config.yaml
num_hidden_layers: 11
hidden_size: 320
num_attention_heads: 4
num_key_value_heads: 4
head_dim: 64
intermediate_size: 1280
vocab_size: 8192
hidden_act: "tanh_gelu"
norm: "layernorm"
norm_place: "pre"
norm_eps: 1e-05
positions: "learned"
qk_norm: false
attn_scale: 0.125
bias: "qkv"
tie_word_embeddings: true
parallel_block: false
init: "normal"
init_std_qkv: 0.0237
init_std_o: 0.00504
init_std_up: 0.0237
init_std_down: 0.00504
optimizer: "muon_variant"
learning_rate: 0.0121
beta1: 0.9
weight_decay: 0.045
lr_head: 0.00794
max_grad_norm: 0.5
warmup_steps: 200
schedule: "wsd"
decay_fraction: 0.589
decay_shape: "linear"
final_lr_fraction: 0.0
batch_tokens: 65536
max_seq_len: 512
doc_mask: true
train_tokens: 357100000
max_steps: 5449
dataset: "wikipedia_en"
Each number is 128 + 32 x the weight over its row's rms, rounded and kept within 0 to 255. Layers, rows and columns count from 0. The size above them is the row's rms in percent of the matrix's.

# layer 2 attention key, 256x320, rms 0.0802, rows 192-201, columns 0-159
size [ 91  90  93 100  95  98  93  88  89  91]
[[119 113 133 176 100 106 173 118 134 110 107 155 128 123 104 176 149 141 110 127 123 158  83  81  79 141 132 135 155  96  99 141 123 108 109 129  85 207 160 161 137  94 129 115 101 169  93 147  81 140 143 145 145 163 178 124 145 122 116 132 152 165 178 133 112 130 158 104 120 103 137 134  96 168 208 141 128  77  83 108 147  96 127 120  90 137 153 173 141 136  67  93 151 137 198 108 179 129 114  54 135 199 134 135 130 120 159 132 106 155 145  83 155 143 132 114 103 176 132  87 114 110 144 177 110 132 149  62  85  71 163 111 149 133  83 109 175 171 128 184 125 117 113  20 155 104 145 171 129 108 168 156  85 150 182 126 101  95 119 150]
 [ 44 130 148 106 138 192 144 168 149 131 203 185 145  81  62 139 175 163 169 108 115 111  71 154 161 143 130 194 149 166 101  99 171 154 105 127 141  89 175 174 108 177 146 106  92  76 206 111 149  98 117  91 187 142 131 137 187 117  99 113  99  87 160 136 154 146 118 166 116 115 100 113 164 148 143 112 136 131 123 102 172 123 120 149 112 104 202  83 180 150  83 131 138 121 109 176 109 117 113 102 120 151  57 124 114  85 132 142 119 101 141  96 108  95 156 115 112 110 131 163 111  85  89  75 160 124  70  77 102  86 130 182 125 130 106 124 159  67 158 130 119 107  53 141 109 148 100 102 150 127 118 184 129 115 101  62 114 110 145 133]
 [ 96  97 125 101 103 156 144 166 149 154 147 150 151 129 113 151  49  91 110 106 114 148  88 127 180 130 127 102 162 139 142 154 121 176 137 103  81 138 108 110  85 187 110  59 190 136 165  98  47 126 131 135 145 178 151 132  99 126 157 152  79 121 151 125 139 133  83 126 145 136  95 120 117 123 128 161 120 110 137 115  92 110 105 113 149 125 170 175 149 150 159 133 110 174 131 111 106 109 121 101 143 171 139 136 120 102 172 159 150 122 130 177 133  86  75 127 143 145 136  97 134  79 107 146  97 124 128 135 145 105  68 134 180 168 130 129 159 166 122  86 128 101  85 112 136 183  85 155 146 139 117 149 159 227 205 134  71 128 132 147]
 [131 106 191 102 140 136 103 139  72 148 134 108 123 123  94  68 122 126 154 133  73 145 133 130  49 181 173 132 162 154  70  86  85 114 100 158  72 127 119  68 122 111 105 167 129 116  89 121 109 123 209 115 165  86 170  86  99 107 116 125 157 110 102  98 120 135  85 112 112  85 133 132 138 168  98 118 100 166 179  97 122 150 107  71  98  83 158 109 188 102 151 135 140 118 120  93 113 128 113  87 116 167 138 184 115 173 124 117 134 152 172 141 139  98 191 113 133  74 148 139 152  98 132 109 101 166 147  62  93  56 134 143 172 169 110 113 168 139 150 155  84 100  99  80 145 120 155 104 151 122 111  95 110 168  90 132 102 152  67 149]
 [164 146  96 165 100  96 116  56 149 138  54 131 137 114 135 154 121 120  87 126 157 127 134 201 136 146 155 188 110 124 158 117 124 106  79  80 114 130 116 131 194 140 155 137 132 147 103 111 147 141  71 121  71  95 164 163 140 168 151 147 145  81 151 156  91 112  53 140 145 130 155 158 154 181  57 153  96  91 179 149 122 128 162  77  95  97 100 159 105 105 117 123 127 195  83 155 142 120  94 100 113  81  96  69 212 194 154 142 116 148 185  90 119 151 185 144 156 121 153 210 130 134 103 214 136 134 100 145 149 154  84 152 128 101 136 175 159 141 102 130 143  94 108 186  83  99 102 136 113 153 136  94 104 122 146 139 131 163 153 115]
 [ 65 125  96  94 144 103  46  88 119 128  90 123  88  84 143 109 134 184 130  85 134  69  89 143 144 140 161 154 142 130 100 110 182  98 105 104 122 192 133 128 141 172 122  66 126 112 127 117 109 140  96 124 151  57 120 107 118  84 103 146 136  89  91 106 187  84 116 123 113 214 147 123 128 129  79 147 111 145  25 121 143 179 112 105 157 150 104  53 184 111 120 162 126 115 167 136 116  99 132 134 105 177 205  81 141 106 161 142 128  83 110 157 139 107 101 118 121 155  82 127 129  93 141 139  85 123 112 136 193 147 117  61 166 107 100 169 104 147 136 129 107  95 137  88 105 109 139 170 133 152 155 153  67 158 138 115 165 151 148 142]
 [188 113 137 142 105 160  97 205 139  77 142 116 116  85 142  95 142  77 107 148 105 114 125  92 135 163 168  98  93 111 107  79 166 155 101 157 106 117  97 144 161 132 105 140  81  79 116 101 127 118 109 151 115 144 150 166 105 148 121 149 102 182 140  83 149 144  41 144 141 171 135 247 131 137 146  96 139 133 109 140 119  95 124 136 154 133 116 114 134 192  62 159  84 136 147 107 143  88  82 156 127 128  97 109  63 134  74 106 220  65 150 104 112 108  88  93  98 133  94 103 111 156  99 124 174 169 140 111 142 143 146 131 118 134 131 198 127 156 154 172 116 122  38  85 161 120 131 133  77 120 143 146 226 102 103  98 139 156  67  51]
 [102  99 210 144  78 122 135 136  80  78 132  90 125  58  95 158 146 125 136 148 178 114 149 150 123 101 192 135  93 121 131  81 160 172 130 160 169  96 130 131 122 135 134 159  95 119  97 103 158 106 138 110 122 149 112 124 102 129 150 126 148 155 140 100 123 128 164 160 105 171 133 104  95 171 179 173 109 124  91 130 134 158 230 152 114 189 177 161 184 193 102 138 141  68  79  94 118 100 145 180  77 118 142 116 151 161 119 103  98  57 114 160 168 110 211 104 178 137 145 180 121 111 140 153 102 148  82 159 162 122 117 107 182 140 121 122 117 102 124 104 107 125 122 142 152 131 108  98  86 166 109 162  54  96 118  83 140 110 131 156]
 [128 121 120  93  84 126 153 141 127 159 124  67 164 190 107 131 150  66 100 180 177 186 152 109 103  95 117 145 158 208 149 120 114 108 118 137 107 129 118 105 116 110 109  96 112  87 153 133 132 158 184 169 163 146 106  87 105  70 125 129 112 118 140 153  94 120 134 127 121  89  51 104  97 132 171 114 128  87 137  97 149  87 137 176  97 139 126 163 166  98 168 132 141 123 161 155  86 131 126 160 140 167 163 165 140  97 163 156 129 129 195  59 115 116  86  84 124 127 123  80 131  52  84 123 102  96  98 136 107 143 111 137  66 113 141 124 138  48 132 141 154 163 139 179 127 112 157 140 107 123 113 155  94 112 174 161 143  90 146  98]
 [120 175 111 147 114  85 107 116 154 104 131 157  88 116 129  20 130 171 118  90 176 142 124 144 198  70 121 161  74 121 211 162 144 103 131 106 129  92 105 109 143 109 141 114  95 127 106 160 115 149 181 204 173 154 139 147 137 135 125  76  68 136 123  88 133 118 132 171 163  94 107 136 131 105 169 183 153 102 140 137  50 166 126 119 124 184 131 154 123 123  98 189 156 146 157 142 189 114 105 148 137 113  70 173  55 128 169 157 132  81 147 132 140 125  82 117  95 132  94  72 123  90 126 175 112 123  79 106 144 142 128 139 113 108  96 119 121  83 183 127 189 159 131 150 119 105  94 136 110 160 152 152 131 141 127 130 149 140 148 114]]
# layer 2 attention query, 256x320, rms 0.0815, rows 193-202, columns 0-159
size [ 93  92  93  99  89  94  94  95  99  86]
[[ 65 154 137 199  73 118  64 130 100  90  79 124 107 183 112  46 142  99 154 154 166  80 143 156 111 100 125 170 126 125 123 122 196  97 129 121 132  99 119  85 132 177 148 109 127 123 110 124 105 123 176 134 133 165 121 181 108 145 140  91  94  90  73 186 140 132 151  93 114 135 155 144 146 127 124 119 102 154 138 107  97 141 157 103 115 144 128 104  66  70 111 187  79 134 151 106 153 112 115 122 129 106 176 124 174 123 109 115 150 148 143 112 163 161 176 124 141 141  96 203 178 140  81 153  90 140 162 128 120 188 113  90 136 135 182  99 108 140 131  64  83  94 101 218 148 100 134 114 158  71 180 128 154 136  91 118  81 187 118  68]
 [122  51 184 122 109  57  71 158 133 103 129 137 115 106 110 115 148 169 100 159 185 104 123 119 121 179 102  74 149  62 165 102 131 123 107 139 108  77  80 123 164 121 123 136 141 169 125 130 113 149  80 148  90 100 108 111  96  93  79 119 176 125 122 157 131 139 147  90 174 134 124 121 160 114  89 139  96 109 129 158 143 144 165 187 111 117 117 136 133  78 165 135  94  71 148 127 117 129 174 143 165 152 184  95 127 103 134 116 154 139 130 121 103 147 174 120 160 206 117 127 134 202 145 136 145 131 126 143 166 172 138 184  89  83 130 172 102 139 123 179 117 153 121 140  99 119 162 127 122  89 143  87 154 141 140 128 186 131 140 125]
 [138 198  94  93 162 140 208 107 138 140 115 104 127 131 132  51 113  74  87 130 148 121 120 188 196 170 119 213 110  91 148 131 151 121 121  93 107 109 121  97  83 129 159  92 136  83 130  95  80 113 144 104 149  97 165 151 110 115 123 135 163  99 144 175 160  87 156  99  88 159 105 139 111 130  49  41 156 174  61 176 179 174  97 159 139 117 102 128 104  84 120  92 150 179 108 139 182 122  70 159 158 112 111 106 129 163 144 117 146  77 117 119 110 198 161 165 148 137 159 124  92 163 158 112 161 123 140 124  78 151 214 112 101  88  96 142 137 150 146 126 104 113 139 134 111 135  88 107 140 171  94  98 129 138 142  57 162 204 204 148]
 [ 78 148 186 117 140  84  96 183 122 106 180  88  90 135 107  91 156 186 105 126 160 175 129  72 172 127 143 109 198 140 144 119  68 136 195 145 135  77 134 134 110 123 118 139 118 124 187 104 137 124 152 121 161 136 147 154 175 145  99 125 177 143 152  86 133 158 106 133  92 115 135 155  78 128 102 219 128  98 168 100 106 171 113 147 163 150 170 152 182 158  94  98 168 104 113 116 126 118 144 140 143 154  61 131  65  48 115 124 108 143 130 109 134  42 150 101 147 142 127 115 156 138 116  90 116 130 178 138 107  94 152  75 200 132  93 100 149 142 135  83 141  81 116 103 199 102 125 137  77  83  89 105 136 124 216 151 136 133 108 161]
 [204 180 154 170 110 102 148 178 164 128 116 206 175 122 112 172  78  68 145 121  82  83 164 157 162  67 128  87 103 141 144 147 109 153 193 133  96 137 146 190 129 150  59 153 113  97 128  69 103 187 129 129 127  93 125 123 119  64 149 114 176 138 128  60  92 159 109 152  88 121 121 126 187 167 118 139 167 151  99  78  64 134 134 144 133  88 144 113 107 108 201 168 106 168 111 102 166 106 103 115 172 166 146 100 163 163 120 167 158 147 117  57 179  92  87  90 174  92 186  89 155 117 147 150  92  53 111 153 102 127 132  91  89 141  96 176  97 105  85 112 125  90 186  89  74  61 145 153 163 133 126  80 174  79 170 180 131 190 126 166]
 [120 125  77 110 153 133 115 107  46 194  38 166 166 163  98  95 145 166 127 186 154 116 114 158 108 107  82 136 156 130 147 164 147 132 101 131 177 180  85 149 137 152 159  94 182  82 132 128 124 126 138  82 137 127  94 130 153 139 133 118 114 110 139 128 134  64 122 146 115 134  91  99 113 118 129  86  61 127 130 111 163  48 121 144 127 105 107 184 174 120 129  90 155 114 191 105 103 106 140 129 117 135 130 130 162 141 194 149 144 162 108 137 110 147 115 150  99  91 143 146 167  76 124 161 102 151 173 170 143 152 178  25 132  94  57 155 126 159 122 138 110 111 112 116  92 149 134 123 160 115 100 137  94 187 183 137  89 179  74 116]
 [141 142 155 143  91 122 158  80  84  67 134  94  94 163 159 136 104  71 126 125  63 129 125 156 140  84 116 160 102 110 108 138  67  82 124 169 132 145 165 131 103 151  57 170 173 107 140 144 163 103 136 146 115 106 154 116 189 178 171  66 108 117 106  83 124 131 164  98 146  97 173 129 139 109 134 110 126 131 125 105  81  74 112  77  79  75 100 159 139 116 125 173 103 126 176 166 141 111 113 131  97 133 139 131 133 137 110 134 117 152 128 125 154  90 135 139 166  95 174 146 142 227 159  52 147 155 213 144 110  83 115 157  60 139 102 112 148  91 136 127 140 136 162 211 125 147 129 137 167 155  90 166 184 129 143 184  76 161 123 115]
 [176 144  89  95 137 104 148 150  88  82 122 158  30 148 105 133 158 115 155 148 156 132 168 141 109 116 139  83 175 133 126 105 124 165 132 136 135 113 112 128  98 118 180 155 148 144 156 107 129 126 131 102 114 157 165 129 142 133 154  78  86 163 138 135 164 140 129 129 130 111 114 142 133 115  91 173 129 157 159 143 121 134 143 139  79 107 169  53  39 119 117 174  59 111 155 116 167 126 119 155 124  62 134 178 120 109 146  58  95 160 156 113 169 121 109 129  72  99 117 118 112 108 159  74 149  80 136  85 128 113 181 150 153  83 169  98 107 100 132  75  75 104 105 159 134 109 116 109 140 119 171 158 120 102  52  97 146 104 108 131]
 [ 97  93 161  95 143  84 147 112  97 120 105 187  98 125  83 154  89 110 120 159 138 131 110 124 110  80 132 101 132 156 150 145 198 144 122 122 125 124 169 121  71 136 117 162  74  94  71 111  40 138 122  90 166 173 144 101 146 115 119 121  87 134 137 153 130 152  95 176 175 116 173 135 107  84 138 116 123 114 168  98 145 119  64 139 134 124  95 141 154 118 157 139 165  83 122 133  80 115 136 135 143 132 133 133 210 157 121 106 114 166 155 112 167 143 138 143 147 109 128 178 135 121  89  79 144 109 163  85 105 157 186 122  72 146 181 180 109 119 144  84  79  73 144 150 180 190 128  86 150  63  93 198 137 121  68  67 121 179 138 127]
 [112 131 188  94 112 142 153  95  76  73 110  93 125  67 154  86 121  79  99 127 174  98 118 127 112 132 130 124 165 114 150 110 177  96 167  95 129 109  94 132 158 149 126 112  63 146 124 140 160 176  73 125  99  53 114 132 117 134 117 155 116 120  95 103 132 115 139 163 102 117 175 178 171 115 167 144 117 143 102 117 155 161 120  92 117 110 150 136 158  42 142 139 132 109 165  93 151  93  83  93 144  68 127 141 134 131 139 170 121 117 202  89 159 113  72 115 170  76 186 143 139 166 157 102 125  78 160 111 148  95  88 190 138  71 129 105 122 147 122 108 159  99 148 158 162  99 139 128 102 104 123 179  74 100 155 158 136 163 146 156]]